From a checkpoint of a small transformer trained on Wikipedia.
Training: a variant of Muon for these matrices, 10855 steps.
Each number is 128 + 24 x the weight over the matrix's rms, rounded and kept within 0 to 255. Layers, rows and columns count from 0. Numbers have three digits each.

# layer 2 attention value, 128x128, rms 0.427, rows 69-123, columns 0-127
151101122114106133163120130175131074108168111159159149161116098148128080118120097145102092138082160102101111118110121119147103101167106138138098123106172086104127135150094155138168083132120113100148168111135156146117125108113154069083106113160118137118125127106139158107089155110059108091126112132118114115151141117120109122076129127163155156115164112184166120122138172123144123082127
146096141103100161108143085142129128107134107071157151140119109111084109142103112171121100086105130118144101155139154118126143174114113161149096162159155136165104136130157112139116101133161091145124169135125093077152148089185093136154114086109196131099137060111171087081103091150108134098111144089128115090149097123145139152159134085156138102136145133151100126063116122075153105158122
134181163139076138068131141126115133118139140129113132186102169107104103129117152158153100121100146130124105126121111114114158145120134119071113121182118113144151161126121098140112065169139148156139117072073157085135145094084130170150145106095114088131109120149092123148129122123126153121090128115067118152108123140157114101130161114136131160099111181146144151105132105142094080090157
160107128132094137162120099131149152110148146161132106126130100146135094154149136116086103093106137134115117121127115106135100101111185159188159152112125124094143137141143108144144159142127138134136105104157093165149115169109103087117103153070108095144139119115117123132122112149152168149154106099090154124132098100110132138141154099133156124123101163095143102100132141159135183141105
060113144115118092126170134133081137142119135127128144133138208119143129124144139115042089142134095117163144106191143136149126113124103131169114127086164169155115096142139094167170108129151115194116151097141134113069169085153124115092176150114126102130148160130125136100098126129078111096118164143134164157132122126129141132085096079150171120126083094106082085131150144142108101092116
108191131147127143101137124162137125102145120131136111115090145120134176125083127125146166152121108153083091117085128132166090110094172132166078126109119110159147132185115144157133124130152130126071101149120133148121120067130125137126168105161144088136115108160113093125162090125091101113150149142100112104098107146131088136158145109125114098139084098137142145135145129139150161130080
113116109105127128076132056110118131073151126154124117157124130145123134142112116160137127095127147137155130135142173149171129089175142107164137132180133168103126129202128102164153076117119112128139159123159165169092126138123151117108129117113137118096110118129109131121157130131113088096140117134130147103107160123118079132146135128200139104097121145101146074134166148162161148109112
113134161119143088148133119081128172171123127111126111100099112099159097084141167157138117155145162144107130101164121132118114100115106078117124125138147104132159111109134106163129112137168120155110125145167148103149103141139158143144181118120098175135157124163179156098129141179136132168150112130133073208108125137102161130117095114137143170117168092140133099166155151136136105141125
134113152117154119140108138114135133138133103165135122130170124123085172138141119180129134121141148189111122154157135113188129106126131167110119104158156111133137118160116129113129193107108112158122093141129113098110124111176134196148080129109119117143081128141117151110119167141100132179126126122108161138171117129118091192085079055116138135143119131178147098116090125095165121120183
153135142124138111117086176119145139134115101133148107185119153095128160137088134143094132094084110148074102162156132124156111142141094131117135096087126148136113132109141176124155111173154129154093105105149136159170092136149144149141154107086110143132122124127104099107171160149143145138164097127125125128135144111113148117127117115153122134126117131178122093084129114116128139140125
127148125093129098093088173112125099142140105171109125115139077119156121132166172120148125091108107120142153144122109130127157121174190114140096068139136082092151092093081094131084128103155137130168127103113150087101159099136149099076091140131114128078165135080127142155160146078153132118100113084138134112115088118134164072126187075099130170161129157153115123099142078142168123106091
113158143133123110169099107048145094124136129140131114158125122120159092161132124132124146093141128089106136109148126103146086114119092118106083151133141114108122133138108112145165122145161117088146115136120144136083157135148098166113134152161163156096149077176121106100081106143149139153170099112151158055115150147133111171077143157120061116157122155130120123176143136131147104155104
150105138122111118188138114159109115130100072120153106120095125103094092136083147147157105074120176156102148102075154127106136130140171132133109175115131109142106114142102085108143152171145121120185153147115149155106113107113124120120207137160156119141115096198119102093142131086149166101184090119140146143140139130104141117177110129129152115140144110132165130126113159086136106134142
125098130143124088114144124156083137152159161152155137186150120106124160093146160110096127146111144118149128121145079148130103093102095178151119115095131151207178146147166108099154106141099146142148094121134155122091086162104088163148143161118133134151182159157152168169163106132113108093151117119100110115100177115114158154112088148123127107124141133143115102086127115146154120138138
104145144156124132086075130122158119104147145128134115121148123124169189128162131132105151116147138148133107141134116166174120181141217156163111108114123130130130107148100100091175138133137128132152136105177175125107175164131136131095136107176162164176102119147138108124074094157112130083159122172126089131088158125146124114101070188140117120153122121111141170094109128123143139158135
135127108137097162180109184120115114148172115149063139132121104106094126170127154093119159079076153138103148128159092156148132145072091143102129104117110129095074141147173111100113117094149084139111112147139118100096131137090109144165096138139146134161146131135168153090121131130127130150136121121162117146106151145109167125085115136101124172134102127145170132168170161086146167125121
142101116089100118132137100123165103097154127072126129105128126156090104124142162101146150186158174135143165143134109166113131126116158129086147128095105125173115135137161171114128123078128164191163140151115087112109100168177112154157127116148109092083101142147145134107160126108153155142111118125106158127156113107189126167137150099092131153178164098092144146168151138125127135178102
151126116119124111173133131074165121144141145182129144155129139144096091118159137136084144137147103096124160116071151146118124145176136155101133136113200079129177167110101148146072121127075093129152130138105130149116123120152158145146103154124121104191084156090120073109103126145153156167140144086102119144154114157162133127149112185131153118098078191081145135174175155150124096087094
157109116136082121075118128137129113100137174144096147126091133134177109152103118148179147113167140122170146094132119123118124164125133103129218130135195152121141154144136112154106110157120158123164098129146109105137146149083127168104117153125125129137121124114149102121108099137084121119117122120138131125143096148153110125138131102130098155116153091129125118083107154150098113130124
181128150106115118191079144142090118113121126148144133126089101111135126112140144158153138125123147162152125145128144167119130155161123114132071142109103143126120114109127142139126131117145142166148142115175135137161107091086155137126110096149058106129109089110184176169157148124159158133124138141120087120119130202106133173132113146134094088138112157118123099106147121131143166119148
140124116157120184144122111159055113089138095140132096103116184162147090185073158110140145151145123153123153092121161107153137117159104082118143094143109111135203123148150114133134154135159113129147142140163126148110082091108175134139104081101148127150076127135160128124098139135125148089138106105126136093101137137079138085104141154104157171130155124096125134138122119115103097151109
095131122122155076146129159094079120133111121152102181098073155158109127152139138124119142076128117193129097103122108147118120134139147113139115216153151064114126122091130149107105080093137147129138146137117127154130116155153103157128144114122114133077201135119093156138161112097087152164135102102120108124117132086130116178132109121134144112103138141117114111137113148087099135121135
136152146135137116102120139143161111075089130133080178118114170111118101133104150158130125119155111139145065136125136120131083098085100172150130150178100074147132113136149132086108126168123129077135129115183131103176134145137122128134094165086118089137130111083146169134126116168112131112117110133108136134110141128141120085110127103084101130178165115121131137112107194181144140118127
119108095153134120110046130153163120142153126132102161102115162179169111185144101121138159136114174132104125135147136128126176094145154162121116124125167106112081119116169108137145158104110107147165144145117102138109149147093125171148096107160124125133154149173146141135119099159097146153122099150155146127136149156122127111156116097136126111155140151096101122123115138109083119098152
145116110153136135126166177149155101144127154135157170139167087141130141121100087129139098137129145106109154087165132140111140130185127098109126153137133112100122135141160117135170134157084097113120093135128111142076094111129095121136098123101159122133134085155133095202141149138159126133118157121124147142082124067162190113180122127181152107104166130119132163066148170120118166124146
133158105110146121161129132162115120092166167162149153109103157181099158126147134131140115103131161102109100112111084127133185106127122120165122133118165156086177121158100098092096174109165127148062098135127118145174114145092140135123144111151085090098118107101118084120129120149118124140123137194112073136169105113180149185121133149149070196125126162180160126119126130089122144136166
134105137119118160078135128127161167151145095068209157113167147160114176121099108125121161140115170149148110120099112134106107098133169143110149103158150125152104120149148113095137179114097119055159117121129134175180113106109164167085155159125137137097126110106166131115095126142122133145131142109114131111112106076109130122109108140088138087092123154191123124156099153143163086113143
126139127086137139147108120120144126115109127155151095139120090138106093141119146080095120131139097168116166154141164161139153131096113077109124132149131165135161150152145193121078121161141135147092103181082148182101155151125142131088131158136141128103148083111182135140101160136105158127142150135087088110153136110200114151147143116177106133133130062100167152129165076175110147138147
114118125109101096161135111085045126101152107124136154098104122128105146116100148097108144138095101107133140126119140142100100156185126091128159114150151142112104168123141111112105082110153095130154069150153093095124138106197102121057118121146147121124156077097115120137116144144088097145120130151135114136110101112123097147158122159117118153125130095146151144134122116121107092151093
121082130105119140073141149093135154119189140131151121107138079138181091093088122132126088120141135131153105118139138156146089076112096117123144087104116042160114148146139119101107145100097116144138180141132104118136111124123183153175186082140133161146119138091121127153129167140139181086164149158143166107162145089077117127137105092086112084125116118155181142134144070125137131160117
074121122125119151115115118130151118166124139152119105136116141149110073128149123125115136099144099131121127162163120126152118129139085153120086157167115112108114143083131152170176133161162134138127120121133122099155086141129152148104103129119114135104149118126116125160118143112166182094146182136092149112078141158109116162137082180120126087145170124106182158157155162131139104169091
185136091126120131185128169169101115148139111107147132162115148147152124109150147128134117139140117130112143102179163146170139141138139109103140110158107126118141109085150113158121114100122134151138091097152051127124148112116175103126127147131155149131119113144130123107126068136133129151129106074102167079080112165159102156100134162153098128107103164074128166150152105128139164103129
096112129125077095150154081136125173148131129117135120060100125121126135098108140175113149110120158158143181154120103154127127123153086128151112105123172133107116113148114120119113132156122133098108132117177137110138130118151121114121160113126157102131108155177142107121122149109148104151076138120083124104145120084113124116088147125124130127160141117106099166154149109089114149121140
125123100150064110171116104127145128092145131107098098125099088122125178132109156115162120161117102133108077149088118130107101143104178148104131167180113175091109158115116108087140127184100136118182155109131129139109118095173138121125107091123111146093118137133131121137186134130125113159097146131133084091094146088122153166109089115160160155133141147123083153118128121154090054162168
122121153125161116146148120140083127151124137161121177137146100119113160102122137119143097095129136123131130128077131130135073139124123144129089112114122101091138108193213167093115125180108139106121117139121100125087103148132161131081116134128130121144115170180150150146108166166168143139077144092173112108081155192139066119156130120136119121142117114101122130109155133094129136102067
110123073136121136112166144114046124089141142112106089142104145138142129133138113116108115111080115120116138084114080064142115119159167073141156162147119150148153129103139142119141119147132130122131120129122127158165128122134121119133133125137149131133133116101150099073145134137067114164093126134108098085148134108140135135119155137093103147141170172123124121136180189134128141126083
207157152071099136143105094115127162148127125144082125115133121157131128097120122136117119121165108156115123154112111086109108126132104117145140107162106164102107088138137118153122108146137141146146080154159096123125162146119121127136144144117132182105133155094098104119135155157123081121164133149153145070117142100180147113157133104090153128138122129148111120133117085152100094152074
131122121133109107113104152156170109124116092084171087077140126188095147187092141154118099171099083113162147119121141138143118138132131151151138111155154115108152112139081105156123126173125135139141135152100121131128153088156143107103062120158127106106114113152089147171137129122094161189123110073144152165117150078114122095135107117116096102155165118122108085112091136110146110117125
183124114096100129127115170140128121124153102114077150131160126131138201140111086148109102167113137118127118115160108141100143144108092084102114144134168144159126131124162107109113090139150082158133114125165162135140118089156119163143200115116167138167125104119154091116108164130145139147164119140147115161100077125082125180123131132139177143154109139093171119072138136131125150148120
090201077132115128142175148170130123086131157112190116135100097109104146146164141122177089101122140124151117067135166107156129110124121123123132134152177134141149138091188133126102143135155126128112139073139125144152134122171146122132115141136105149113152144076121133145137112112126122109137091149114127128137183119116112126126146136109145097117130112122156149146138130164075188151118
168128135120161101185119101121142132085118149147117087116152121153106144124109132100134109137092131102123107073165142113148134147088201098145082090093107147134086130140126175120124137171140124076160119160121093121094169122086130140133141118123112139118117172100134144155170129090136141087124113130123075125135085100132128103171155133160147099110147164149149140115112140123143102074103
150101157117095128109109143135145148112122138109100151141129100147123088106134128139128120124133144177131140112130099096136109136105106123127151153121103088072127133119138130148125144118121137091127074167118147083147149122121110115142163107094073054107161119114135124125150136073096109155152131099116125133102178113165103105127136144156127112136128107097141089148119126103125157122154
113112089148146143098078110120145124165150160174131129176194131119154126124126132136099120166146119125102100090104126125150132166127129157114160129130140152122139108112164133127144160159108131102156131184113120151097131141120112159138155115159139170154114151111089129133129097124109133183120119102150161190131152117094142171107131127147145162091091089095167112104135082139154132143103
108117199118100119098146136121141119149136155157106154136133146114104096095107115134130106083146106126097181103128119120110115105185134160121083091118115152156159092140139137115110109132113150137175164171128112161092128105110121113105130111114148153125138095086114099144146155129101142161119123165140096085078144139084076108103119104126122164143115091126151108156133123126209139189126
104157114102094153157102143104104084133155127071095133102180148095126162166125104186134159145156113114165139115121122151125111151183113161096139112138146112137173158128118168157106139114147158114126171104082153158096092112153104146155123137126116134119108147108126124158158080134163091128125113070160134129129159109107084136084163113119142112153124097151153159056104152101103119125131
103104127126085101160106088098125114163182131139156124142084124159059130121113139121153136168138073099125123122093082083127137102121132118079120159142133164085048104095087124117085137143131097181098130131094133140117094136119115116105133124132080114138127120152155156151140131114091105120161158153102083141134145157142123104146128147088139145137135125141106168084150140167120136135123
142116100121132126115098134144135115142137124101148087125152112111081112121091125131144093115101120136127088124158105121121185076171186141133087114096129150085102123161141092148131154187153163157108122126160157131161149171133126129146134124102107059145189154085190095157117155117150087144121101116146175131133118134105175133096137099139094167141128160102107098152139148127096116141168
148097161119087107124142106128111138107123136138128116131070156161112118159119107114136101164126172137152149156117105104164129115079075094151116147107156175138115138158100120154110130114094098117151111109120167126153103078152081121124161133120155121160114134106131151101115186098122127159104154152144147133143123164109140144104134117172113067157110102105172123121115111170124129190106
102152108179093136122127122109093071158161118085110113097118104140129079113157116164100146128142128151098122114124169181140150155093116109148157117157150110095108128145150100176147157136108189112187119152077165142074157142144144080109127170097160116135130124158134163166140129152102135128109133088078099145100109141108160095138121149133101092120169156144130115072163132104166154094129
110116102134142119142077130138152140130165111120111168104153140088107140117158090130094088105119151117129148111137122118116087086137114097137154084162062124139108107126137113100128131122161107153093151176125134141127070118165123119125160169116116100159142107141171137132177155142053159127152117110127170163116158151136081127139145106137145104098133140119135173138067146147151081143102
128153115131151127127098094102095106109108103123110121086135099133083129120129154171115126104110126162148159137134153173124108136120160137116139148103174074098164135152103125104174136143101121127112140141133098158181113120147142141127139107128138136132136112152112170136185120126149099107078142144128158113153127140182113118094136173152126192148112131111105107143084151163115114144131
119146122156133129141141122109129175144168081096124146079133098115153110164157156093115111118092156196142106124130114162098140063155141133165167098123113125149145155109121135122131140173118117125156180110133152085087100142133100103102144117127159135168147084151076149083110108158151089158108107194111123123151118122159130104124085141164121128080113091095158121166103143162124135140072
159117128133179200118121083125132126120127128127142132122114132135148069174154124134064117146083124145134128080175147108154146159135146118148109126103143111122147111134139119130080163135100137143104102116140164107162103143128083142100154147104110091121092151143136087159089166128111116150159125129150104077142129118114088131127135150154114164130160139142163159120137127133171122113143
089128110127125060133116165132111166158073174106151154142111120156098132108113138134102111089129128109125158124091103141138177100090167103173078168091120135140149169111125132180132130126126134183137077046138101167126102135102140117094063112114135127116110091131159153127128177118117133070169127158125175147133133145121124119116082138153118137137148139139138150136065127080159151115130
070144095095120078104099125176093083129123150179154148122128137168120063122135167144091139135111115116130144119138071125161119143140122106107156088159173122143142160170153065095099113144152096118086149119118138113119074157166177153135162132181135161107123111138089133119140136139187153118144116148147144169182116161133134149040094120142190122088093140145100126182157142142083197147151
# layer 2 attention output (transposed), 128x128, rms 0.378, rows 69-122, columns 0-127
110114141085164144174102143137122132137147126131071115146141150111143112079113129151079148109140158121119085141097160195139106143077118153090157130146123158139150139104102107153091086080118202112160123149116148125069130114110150116166116152173113130111169147100138178106129157123180132126132140127079128133151126166141139150139145163166108088122098117122089136106122138109046202133096
130113134081139163111149132116091166093122088124151098099147124126162104083141126112149122125168160149128117083101072164146119159142123164073122083083141159141114153101098118146133150129108058164150132122120122133121144106168129102120136190147114113166080118101160116113138136161108099154158147157097149143116147133121137193137088108107126130158059117091102128167062120109140117128104
112121140095156122140155162131143083107102139115129181130089164132101174090174035123134117119158127155094128137177088119097126110155170128126128120158146085168091139116133125142126159099105113191118190156137147163135120114181112108108137134125132141162141132105081113119144142173151118106151111070129147037153152117136083130169137167139152149110126107078146120101115118133123144099094
118141135176140129138115137126096134138178145144142137150130116108146137114100161099137063127154132148129144168129095121131164104140118151129135099163145125094131133094137113210073132130131120167136162123099127105122107171167146153141104102112121142095119108144129144077161161109126114142096153151149110146148132141165139152103088104129119083189093162118144109060084144101152143149130
106163149049098146131140121116123144104066139133134168150145148103148116104088173188091170166113070136113130136144127128133060088079128095129134111128133185107137117158119087110165109129127074131144177127138119136079114130145137120170103075194120122168132144123133140131173167165140167192123159122141153149117132142139150107124135135127161150078112163142133150119076122162073105084120
121160102146130121138137113123086131155132104115130128102149129121182101082112083115171140145086140124146177102140128069154145145166115116137178145120151108147079104129148102145120170124111086134171117163127120192130088131138094129119146091138173190166146122108086145116172175127142126088125161184152144112140154108169105104103116129165119132128076047199095125168144106133074154133156
093149129117097165141147117141160119140146167148124153185136163117128111125158129106117135095098171163140096111113140110165137135112174104158151127131167152164140116132109144146172105101133136149094126155095141175112140139194121145156126091126145132095112157137150119099158120133137165106145130123093107153118103126143115156140116163119143074173062109111149129067086120106110146190193
145107129123110147102133101098196143154107176071131136152118100137119191122190131095172136101107136138137122189131135128148152075123119159146094130088097173104121137177126141114151132140141113111165139122188111127132135127130104119127120138175109093078159080163148122103079086153129146131108106132146158148145120162144122108127131128093127162130146127121100130097149101189089177128148
112160155090141116167204149129125123094173083128148100134134114148130109083119117098115184132106164171128134125149108133084157103124147092125108148128124133113144113125142083099114098153108130113139154083153185139149134143120175081104106167146131119101076094148149141152138124112101101167123125112129161116160088124132111088098083059090144137148101108179163148096148119179101120163147
092110148086121140118160136118103146131131119140123100121142096166121158158126165127155081114127138134148140105102138110111137130114093167129157145163135154153143105183140087155158144096096125148099115133096114103126138112125126093084099128143118142081103109134129118114149160106146085100122102160150199111110137143101126146128140147139138126174111114134125127081153126144107164097130
161181108039156098155172128128106105130141136118119175121114170145096157149101097174127094123112062142101126109162120105147178159107118107114103108112111140115117188079129186144179141091147148163114139110093117120101128158110098165124138140153101138132140150139195125101097150097133126091138160136177140144162157111138125112148138105141100126145143159118097108135099142122116118136071
110141152229141156146106167122106147144142151137149133094158064125117121130105109103136146119120164139101111035122146158186167168132095120130102088098190146131124088148150129107148165082133122111114122166138188116151130175110155140136153145153113131145132149131122119135101142152157123141142112125122087148141123142115122138150152154108089107138130119116110134125166108124103126164164
108149134127098208114141111104144134182138086100081158139130069150153090126149103116151165075102144135115100104117078152131129149169123164181113131104144107115133143073137122141075125133115108119086118141116122144113154167134125135144096175154125087109121141130080137137108120132091123141130144140116138147126146152193149124094134129140140134111122110097190136156136120145123180147107
090077114164094135154121154151120150171082154135121136112117111119127161206155135156079109144120095120150175172120133132139071132145158112075074140115155115152125136140179121115077142155126131113131109127197140120163174156144166107132136103139107143113135134064104146118173115171138157110131155109133171175151138155154124159127133152115102120121086127144144162115153167106111161127176
129152140142110114119128120116148177163138085111127121137115091114133102159118128122090133142093154128171138153071141131176159082164122114102132139071174113179170129155167139129109139113120113144115137151090139071156129157128092138161079105113098146136095160081095135171144143147125160134196170155145131150148080109169139107136141130086098076127134089138141135100143143133125148088142
095109124089181135083123158148129101128120111106161094107128080096135118146109102155149162125109127147108115088127133117132137122120091097139132091131076135119174105169141192144082161164178159112146107104151190085136098103123133156112125148132130098104128103103114100122183127106135130146142152106124150109130127168117124138167157091172119122128088158166119096132156115157126192169122
168114141119147144122097155116080077114141162151178096111134175117127151146172132156098187152153142114132109168147118151125206122191126156152112088076132084118135177147123113079084145128152122063092129124141126127167098143173126102128130198083117123116150150135167107132139119111117106107073137128117121149132088171159139137110083083143157117105094087133141113151117123147165115121141
127228150169092158137084108151091132133110153090146156181099125092102140089120098128080110112115170127076139126135105120103168154120118154150144123176123136090093131151099123094140159170116174123140139127126097101140126144075161143116069170103151154117198107143138122134177142108125144178164090095116095113164159142120140191130159103100130111126143112112139138127139077045117068120086
139141124070105132134095145130126157150145118168142179140141139156084137152095132128111146134110154113137110143154125131137107090139140161135116105115118133167118144117131147103095099108090130151168171137129132169152077115133145140106151072113114114165119130153125115123129120136095121124198129116111109138109110139131157125167099162121164128138170162097113107158115138112147115126128
148125111059115077142070089169145099103093110147128112144169134101113136166177103124159121118116162136114098159115098113087130108145124092115125171130118103071166126111166126156124151089164089147160130176117128065149146163115124127127099113126147128098116109148122116092117127088121139117099142140109138121180142110132127109129101140124110140129108137115096134129164172101116143169102
181132103172152117154134118155107113116101165137105163154101094104113119116134083146142137072143151110140153109157131113110116140119172136122104162112110095098118111124133171123136060111083103090140123141139165129147103104137147144133157137129159093103096173117078123163127180144126119155138112167137159167134139114113148104090117189191156125119109141131117082119103085106105154161153
083122125140121128152052132130122121094113144153165136107131117133170069167154108034139116131116110116100111172141100092102109139141092151108113103102102126131119142103120110126132144126085140117081177111100109133091166115102141131118138140171094079143107094141126123116102117137122137170125102095176127120131165149125139097117168098128173131160167094144130109152128168130123152181129
117083152166143111140142165141114112122182143149120107109135134115110119075151161092070068128131115084182133113111138091112142105134116106128136100119110137129134141101130122110111136125127106141174140130148104123126152114138123154126149151107100146145166095087157156132139160166139134152183149129166136120152108137086146073137131147114161110136146150100157103156114126110143177145120
141170160139143105126139114085160152120112129176142129131137123153121166098089148144153174133142121079140075138108126113121155136123102132147104137155141128147134123135110154115108109146144158106148162124084119109172107097153131079104150139108092093130120153119115068155143103156121144158168172099143140107132147117141110120108085111133146099137119136155128094143163155103124151187154
113125165154130185075165173145134116094089074072069124119124140137174170163120127126138090096157153112177123139145112140120129206090124121166137084153115151148113130103111166158088080101126133141139156097131139068107111107129172104158118129081153166128102147143132144120094113104083135083083122128146164140104166116142121104149135130090118117108118109186149109159113108082117112074100
156101110032149173168156146149125139116126161143163084115098094108126151128134143054159172116133162091119114184120090121126107142157134180106170160143164165107145167121157129080083105115178141119113162153123149114093133183107138139154119091094124138155114129160115135117153098113155095139104113099125108092132137076086126139131145092155101113118135107143132149093150104131106159107154
100146075137109119132148109149131125182123130132108112135114119131120143136134099098080068138156110120197113056150135189112146115172154154114135148121151152116135145087112093139151099147087166105141138073140125163122130105147125068098117093142111148153127102114115104158149121126087126080149097094108120184096121104146135130094087127144109140138156084122187103138120115155148186147103
138112148037170160161081136136047139158130147150157132104115138151160093148148083118115160136080140099102190144109117157106115132097158087141135143151161138103129107136093141161123143103129136173182103132142111111122123105110107184174099117090136124106084093107119096100098092117122096083114094103099122106159092141144136129121142131138114115104151129125144135117120101131095098072196
096119145076119124098095109165117136127120101135137107140123148084134088124143096092131137143149148122113104133148174123152117149097114172116126093127098148117139136100133158093161097104138101158111152140155164105139102132121133130124193148163146119119084108123145086085101135124096137078142153149111126150109133132141197149145181128118181129115111129163088174139097060143172117124148
113135170123159142134133123113196122120162147127148091138141148110139137164161165141106147124138049151158202144107142157152157147156151173139107124080130090086142160102160154161145106135078120053165081117149061113102116134094159122158128123127132114134163098140139111150103148093112089119197165146150134114146095145087103144124106132128088159132130113092133131079136161172108132166109
159153160087160130097078144084148125076081140108106153111130106094134138141082149104150107125158162152113131164135106137144153143146102098118144091114116119104138130132192093141151134082117142123116117158149142078190146078134113096147125150110117138099163112108113148133111137122140162114131136143164122126080115125119100100068147135131119123130121168142146139122111117128157133154173
104123115201150136168061115175103118078081125145134153128096144122120147122127077130180101103128149154085136135135144082101154135146136128081107141130106120127157110141127142114136111090164109142173160144094158145125127127129134128108082120111116141101163142145146156108124111124109099135196113122132109126115143082098161126161085139140115099115091144132112085124122164148118117098117
161149132177143110128159079123115146114121089161094155118069167084133135172142140123158177121143143150122107123109082169123140126105117135147193114122127141158130144113106118123137128168098090139127081131185136164110122156144122177112136115148085112145115096176155135113130136121112142142113124131115147162167117119142162098089116104134097138080126098098142129134141112091146139132152
119117159187111112122152078132161183103106130156129145139170129091130119129147074135161130142133177116121108118110144155096106091164136097085144155128147096167097175067113151128124151126130137148076152098136148111114132118130159132099163133102126123098100123134122151116137118133140103102101108136087160121124103162144109116141158098114157104109147163151130110105078129117096105126087
124171122121143121129096167128117078153130103135128110175116143093129113122099143122139112128119135151116152128163169116044133130080073094168094123148084151198094165097157159117109145081141082127155090119158123104136145129136147082133095133122107115144166130150088124156105128127143140135090120148133161149132100092114142116177158119114061092127121152160151191127142138110139125127111
131088107155164154125090175124118095146136135139120118190132079085145093112113132104119128144125140093102100128110135123149129138125123159087159118150090105151152172157103116131163124103112143134140113127146148161129093134118137161108151095130122125167133171167116145123182133115094095085098135111147133119113188140103152128131146106155177079161103141113093100134139126124096107130115
135143175104112147150126163128073134156130107156140130101084149145129120118116166139128106143113128112139167131123145136156115100118110144124100169109156150152124158113120146126104106101132101109099080106106143121137137136208109136145132099148160126097124131116129094116102095149123086094135107139127086113087119135086107102156141114118176093130141132091093137106143120156180123133119
132137081151098109161205111133114132097118129133134119122167171112125142101138139156143109110154131111128123132117117142150147168152116143150146141146126118130108136113126141113152122095076108156140180109103142102071104109125151048116105123131167091142100153106123157139118162083106126117191106145106126168096154144153184096098157110065145135096106233147133142165119124135096136135140
090066164088102111078124141143108122132109112087125103125134097133140130137167134128147137150136153140156119091130105099149144130130157127112095150141131104139147137174120142159157129086143124120153137158145140129083100104097190102125072115118136128104094091155091105118160116137131067135153156128104145147149162150160109105172125105128132112115152068134105120122112077077127154107087
095132100126123114126114135139113083106125187158108160118142161123149134106121102080155124116112105093145138139097149143120123182137154134106152119115135125122183111176130124130125176131179107134126130121137091157118139167114160156112159107141129142123132111145144161164138143113127120167184121154145113152122123148091106105126127152124126108142119128141134162082100147103115140082124
143155103128124157086110125154100112164138078092148166155101124140167091131148109120109134124135113106124123160163165099125110119130114083139106147158152150088098103127152131157167139113120119114111148139096067104117140165128145132152174131109158137199170100124109119082109107115123083101121125107068140152094108144120100107097071091127117066132073204114141107142115129102121155127080
109119088129148149145116094157088101134118122119130103110148160142125145116129142128141132159110083130166152148118121120110133128151109141184135105136125154144143136126114097142100103132089150143157132121144108126122145107146080158119150124146147175077089157120065138030126114107142134158137115074151088093143111123120163114118143111140154162126118175125121119136133140133144140154085
125139145180109133074149126174127169140131148118114144137115111164094113099098113148128167139120131103115163192207152149085110138111144120160113104162137121164096106141130084109113139111088124113156100124109131144126138080094170117125060121121120122101097134094105138148141137133118079142159105141140105129079149125132114137122149107122116111163132107174099118111125145126142087129148
150120146111153126117128125118117078146112116140119143181138092102136138137180125167133114122105102133125128091129112173123127118085143136113132065127171145119144117114142128075122140131051109083152119132092152116119158127131168150141100155164129132132140117144136169115120123150160128080164138134133168131125137119173084083113168156149126106177139142115106145122153100116094118164135
119095090042122083103166135172070131117144121122089137152138187119094144159125135098133111129139156147132133106162133119168122176160093130097136157076173030187123059127102129135111162153090173133098137137165142115111121144158151119125114171101126100171139138166148135201161181116168135191119128153096131128118141154129146117139147176158127112133203116173121111156132142141155124142098
156131147143107084166107148130102128143089138125103130117108115100115144114098109103106178097137206107143134187113195109156099136145113109137127118168142108132140168145153116116121152190182140133105120110142167116118096122182088092152166109108147133115096101126157117101113095101149075113152117146124189114112198127147083143157149108148115177076124177098140169137151103150122120134131
140102142116156127104181138114091053149176171155107125150134119158144180147111162149163145129177148133116146110093060156136152099166121135114132132126144142132125143122151136143142136134141115120099155126116151093053140155129176136114139120137098137098126157102169098097141110129137157130088161071173161161104082085127109114166110106117167161102132184126127125121135122092135151119136
124117156082107134145100118106151113121141122168144143090175122072120091104160168126146135151108139148122134135125101133137147092100160130127123097174127123169110158141117109117158105106148181145132107123153181122105128136155183118107120150162153152147101141122096126116154122091149100117091114207146072128109107148169151107120128137146143185098103099091152137124150113091116107169113
135143138169118085142143109126153150140091092136047130097122123120128134133098161100096104107136108177068131155179127114164122168139133089160140143125078105157118145130140145129090164136092126167157151128150100129105133113152096161169116144114137094160112172084128096103132063084121155106176131135104145138092125126158163123123122119086120119141118115164112096129151129135074093163118
052104120136119189111137148110123063132130143143085124128158164124121117128151175120154126137097121094147123167154148116098116134115096141131135150124143157117138115097095157151160129108097176121166140140147133136146080161153088122127115166140114140100116113138144104162108038146169098146159173140158171120121120127116157131091171140159119159129042101157158133140133099170178115170129
170120152157115122140141141150126111148101163153144090112079148097130100158136124110140169151101101140111141125123120142145143126167153125136186145120127112141102097090097116108114146149139141132130134151111116152132102155109157121080137140139144108097169115139154122141104183134104152146096116120119159120154107097143131119132169134115154143183131136121131159117112165129096144114105
136127151128136166064182102139196145165129109137130117173092121127171124119141133125121117163101130106097123144105142134110153090107142136074111090152082107144150098076110114135094168123162158154151111106091091161151084120137115151202119141158105133132133146145161085097146167154099146110123114116143094165167080161121110152101164152138153118085168096149159177134119116151126149119193
112144073116152132133134112130054137123142074136117113152117116141139125087131173089147163102162169184118150174121104133153139126143117144126100076173138124157138130123151112138139061121142146152132103089114109096189152130141137118127134101117072108118148113120079136120145129098150099118150150138132132137152139092115106107110133179131167138136112091152151109118130103109128101102127
140106139130149116153077167101173135059144121133121139147112119118142183176105130132130116171086129148138169146095069131087112087156152131147127119132092139106145125138153118152131088167153149130059126175115131085150179131123088136135111124135156137155088129143178134165139126126127147106154133138139105130124138102116136127106102137122115142103081185143140164159104117112072168102148